Each number is 500 + 40 x the weight over its row's rms, rounded and kept within 0 to 999. Layers, rows and columns count from 0. Numbers have three digits each. The size before them is the row's rms in percent of the matrix's.

# layer 7 attention value, 128x256, rms 0.174, rows 102-127, columns 0-127
108:496487498430517435472433518530494515466484536482497383448483558579510523428479566560457484477477476438448494498443482469445449526439460524568462482535486493486496437457455551557510542492557540532493511439519523492537527514511488472489516530404472512508487435465410543553416497449474478539521487540511501508477504509543514476427518511455568521445438506544527529476500520496476459481509
095:498513507507497526469439465512518462385502460472521526518513578528491499485446468486441529513409516437537553390521545469527497482609507498567493450505477430626496541474477475462481543475530454513475516555414488454484533468526466528487522508544521508477555426533488466527506497428486491488490495507503487502446478487452515543516488466517433543480544450526450454508456532529507447481527
098:565537439495456579496462498570519509523500498552480470464430589475523455530557573558474471538529493581423518626520507483511493559491477456529504534501536493445513474531545618553566530535439555517503464509474470514487454521475526515467523490500499522491512476504543523586533484478501542555478474508510445577509537523461472511658543483503514527479451481492485474473511518515471503544510
101:482430502448546504487548567471465462496441515460513518471510560476514450522580542507489482488472476467518515518484574535492479576536457433471506499524528494514468466488447397510496478506495518479473512560492500493481537518509505423507418534550462493528452484537496551446521527488467549518576495465539514500432485480535459519566524498519460481514481536534448495518456542422451546532522
096:433520474504570369462482438485512441508542500529495484435525507561565520463464542451564539505541437475436453499543557541519577503493515504465504555552458597547448501498503482478451499465476417577400465418468528493563474445574437538450491478494466538481472485523578471474530521521493513554478520393494455500456490486461550533525523505522437526484462519537499505532511519553498494482517
101:533513463519484492544541531541469493447503458471560536528459457556509405507508472484413523487481503516537477486444504504542434481571543516522549403557426486507493545534502549487547549592458516522514519466513495574553586540476550487387623496525463494537495491491480477513492507548534428437448429501478412522515539459531458461511512485523444464448500513541438504585519444462549479487455
094:512564502570452484547429515484486542481521510550504466544600534485486487479463516493519410567431507488555513532571516477440500516541462399480464486465482566569550507465568510510595455555381465512450502538513527429452528507471479515559507484477464545551453500510491496486497440481496540513532530454484490492490546496559552495443516535548419550482499436581446488538455478482539474509473
099:510477492576414501514496506486591538607508517450538502470531476438533464421503468604468532532480459560513521566487510495468578517518552542460440489480520469531497438588508529424530538543502500459485414533531443492486515484505460505477496437480506558485490471514504499508545465519438472497509529546530565528485456487491534491529444506527463531467508456494582502476504516478506473514584
097:561389519495539486500511480438497441487530572496412407483503489497480553529516513569526542510486471524543522555495519536469501524485544493537494487516447481520378505537452548494460521531503494499556458493510476516562530496491391462499511488532518560518521446487509466471395488477558444433545497446513521514517509458505538445542567507494470453513512480454521508524463503610501464513517
100:575437479545547501493556573500518568555451488467513489482589621440494452441511524501471513468501545505477507510471543493467467444472465503499509437534523519452493464493506495462439537539504483426538439489473509531466499471419495508532478527439508535492501487483477484462524460447441517449547425481494487450479465540551535520497493486485487519433484444414508422569485516520527509512524
100:442502452476514529531533483487466468463535530483446547503522508462470525538500403551544495468541494504521518465507466510530524536496441476488523466535521526503459517523576488488452497490482520499441452497533490489473424495429486494543515460516504552510519518522533501435459540511487445477526465526466541482480508415499521576517502542480493569464471469587498529442368471540461550503479
101:528542546499499527477434533527513420487571514500505499552474480578519484500539445552472473538435465516442481512557475460531528524482410564501480522486454546532440538496529493591546520547505524485537475474564448528499524527549505496543484498454533477380530527421524495478478483470453517373448489529519415472523515481418410514457526501466432477542568520467472512498535493540468518531462
093:493455469552437554504436460489484481516463478492522456542589515500468491489447478495506523405501463474489609506487508530504531501517552505447472482508445492444560526527481442488518493489558458448510531473515478516517526459514489424498491507482492572507493573495547443524484536538487476494513421537466449437520519478456414509472594532484503550550490429482430460533562508484477496528493
094:500457506512515487497454443414541448462489495606513465545549508450489481442457428502473534475545516548508491491574535464499478508445429464518509432470552452540531548535515483544505538459468489499549497433470509466477515531550524507488489499492481485479463537562495504430467419532484469457418540537514508507486492517471538491520508498502461523454527542514489449507563480473537476402485
105:504499507612544536479477469542494487518455452417550519467498451484506456526530538466465432477562491495531452556439421442529501543510498527485483516430499451536549507558438436583503462563441517479513516486479427503511527434527487551512500464460499542456466483559517448478503535482436482534508534547469590524554494508526502529495484561456492551485405524483493515459518540560420536471453
104:521439444562518501493504518494505462497575513528462485531545473437537496539592546485538520454483574413503463539495513483449622524491522474506483506540538531545494490488599429529490529489510460514527455496519464456596520501541622489507520546513493524498585489546524548518506504554454435541492462482485534523476494551524473506447561426538522491476507523499526624552470534484487487495516
094:481501537502509539423503491520456471498585486519553453423474448479437528579509518472556525544449489505503489507522486591441503456434530518488536484440510534496453503548414532478451482526516511523506512464535466500439533508524518486534479486528480511507536437520456505530516454545459506490503432491537490533491476565477534573459544510518546493499560453522465548485480465474502443487509
097:513477507486545451524477525523473528497523503539509517542527442505555466512464523510483482501553497417509491515468507505419501551473509561521554499509456493551484566487457420473538432498525543505442505498569481532419460541508536533476494524518472443483548504518475522446453449472469491471518470490425482465373492514473534579473524501524458505488488522470440550487500475539567488568503
100:504499510495463533501416602409482499451591507487472425461485468451510418471512504482468511497533564425557504525576525530440494507532418465534463516563460486513474553486546460514499528483538502599504464506487559508558489528477464408456510446526484415493559479513544521482541484418560472522558553490513468501488503504506538546492514484410579547515541520526580502517486541492501481568510
095:525513458506440554513513531476487456511481440539445534538621467499434593479491523518487529545553520461534500521516559533498480564562551488523424507463461427531484464454509531505489560533607485496464501499598473590416490483479486553543550583473495567494405506508522526481430506472475463517497514574510559519548445535454510531501501525519520577500452467488517493509464469453459566536464
096:519553540521501485553498507602485549529431462556526482517501488461484428446409460458494496495502513538461509456517528470528554468518510482536502443520464497580466546483515481486563504460538517496470506478519509475554472533542495516533430520488486494523548495500468511491546542550466565512532537493551554541498446437567467540431438520557468466529519538386493467487438517529510476509461
099:422483505519511496432465471458513485507433504426522483490492496387498480472551503555469491591512516486544500401475469497472588524539472466480513511480464477509483490476482537533480471561496537467490547507482579476493487511422449465493484445540481562517465508473480490515503519472558507520503489539530442482549469527531563506505478499534437529473524535515524524448495561519522507518512
096:447452472533481499495537477578520469491499513479477469460500518554511508463508409494615459482608487549479426448495536473495469547583488485466539460470504527465582465492466417518541498521461486559488501482475531545490531477528488504490490462478520560445526457474612519506531564453476534533500451517512555505508538447542561535528386545460477507527498491499442499479539471458587529538469
098:496542551495559484443586473459504447470470487547527539451468543531595493465480427497451528449420475441497461523496579462493580496492595459454501463507474513519454480493513450455474509436517549487465503479521480466494437524498516486474519573488448525514510444482585575531481515492523524488538441472464508548535507534481477477470475504540550474477490530554455426581414557467517518497544
099:501468485511494443529435519484460565552532528505497440561545480480479529500434481476553504390458467493527419486533496546476500483552472518491484482471531511460515536572497403498510462579534486527436487478521524455531521606522484494503500420480553511494528521575463534525452509458565499511465475495469589494474485554527508548559501543500516452439510484542535497525518448471424532494528
092:485468557436522406578474496477510529470520503521437520509498409471528503473491547479554517482540472495540484552516562410489500465513510474498454466458497471567576557511512475469387518582488579472494554488512426500528523533411551478493434480502500562443549527449497414579487553483460510500555402550534527475517436480497407508488471516511444511513599504555489530544500498487495560527554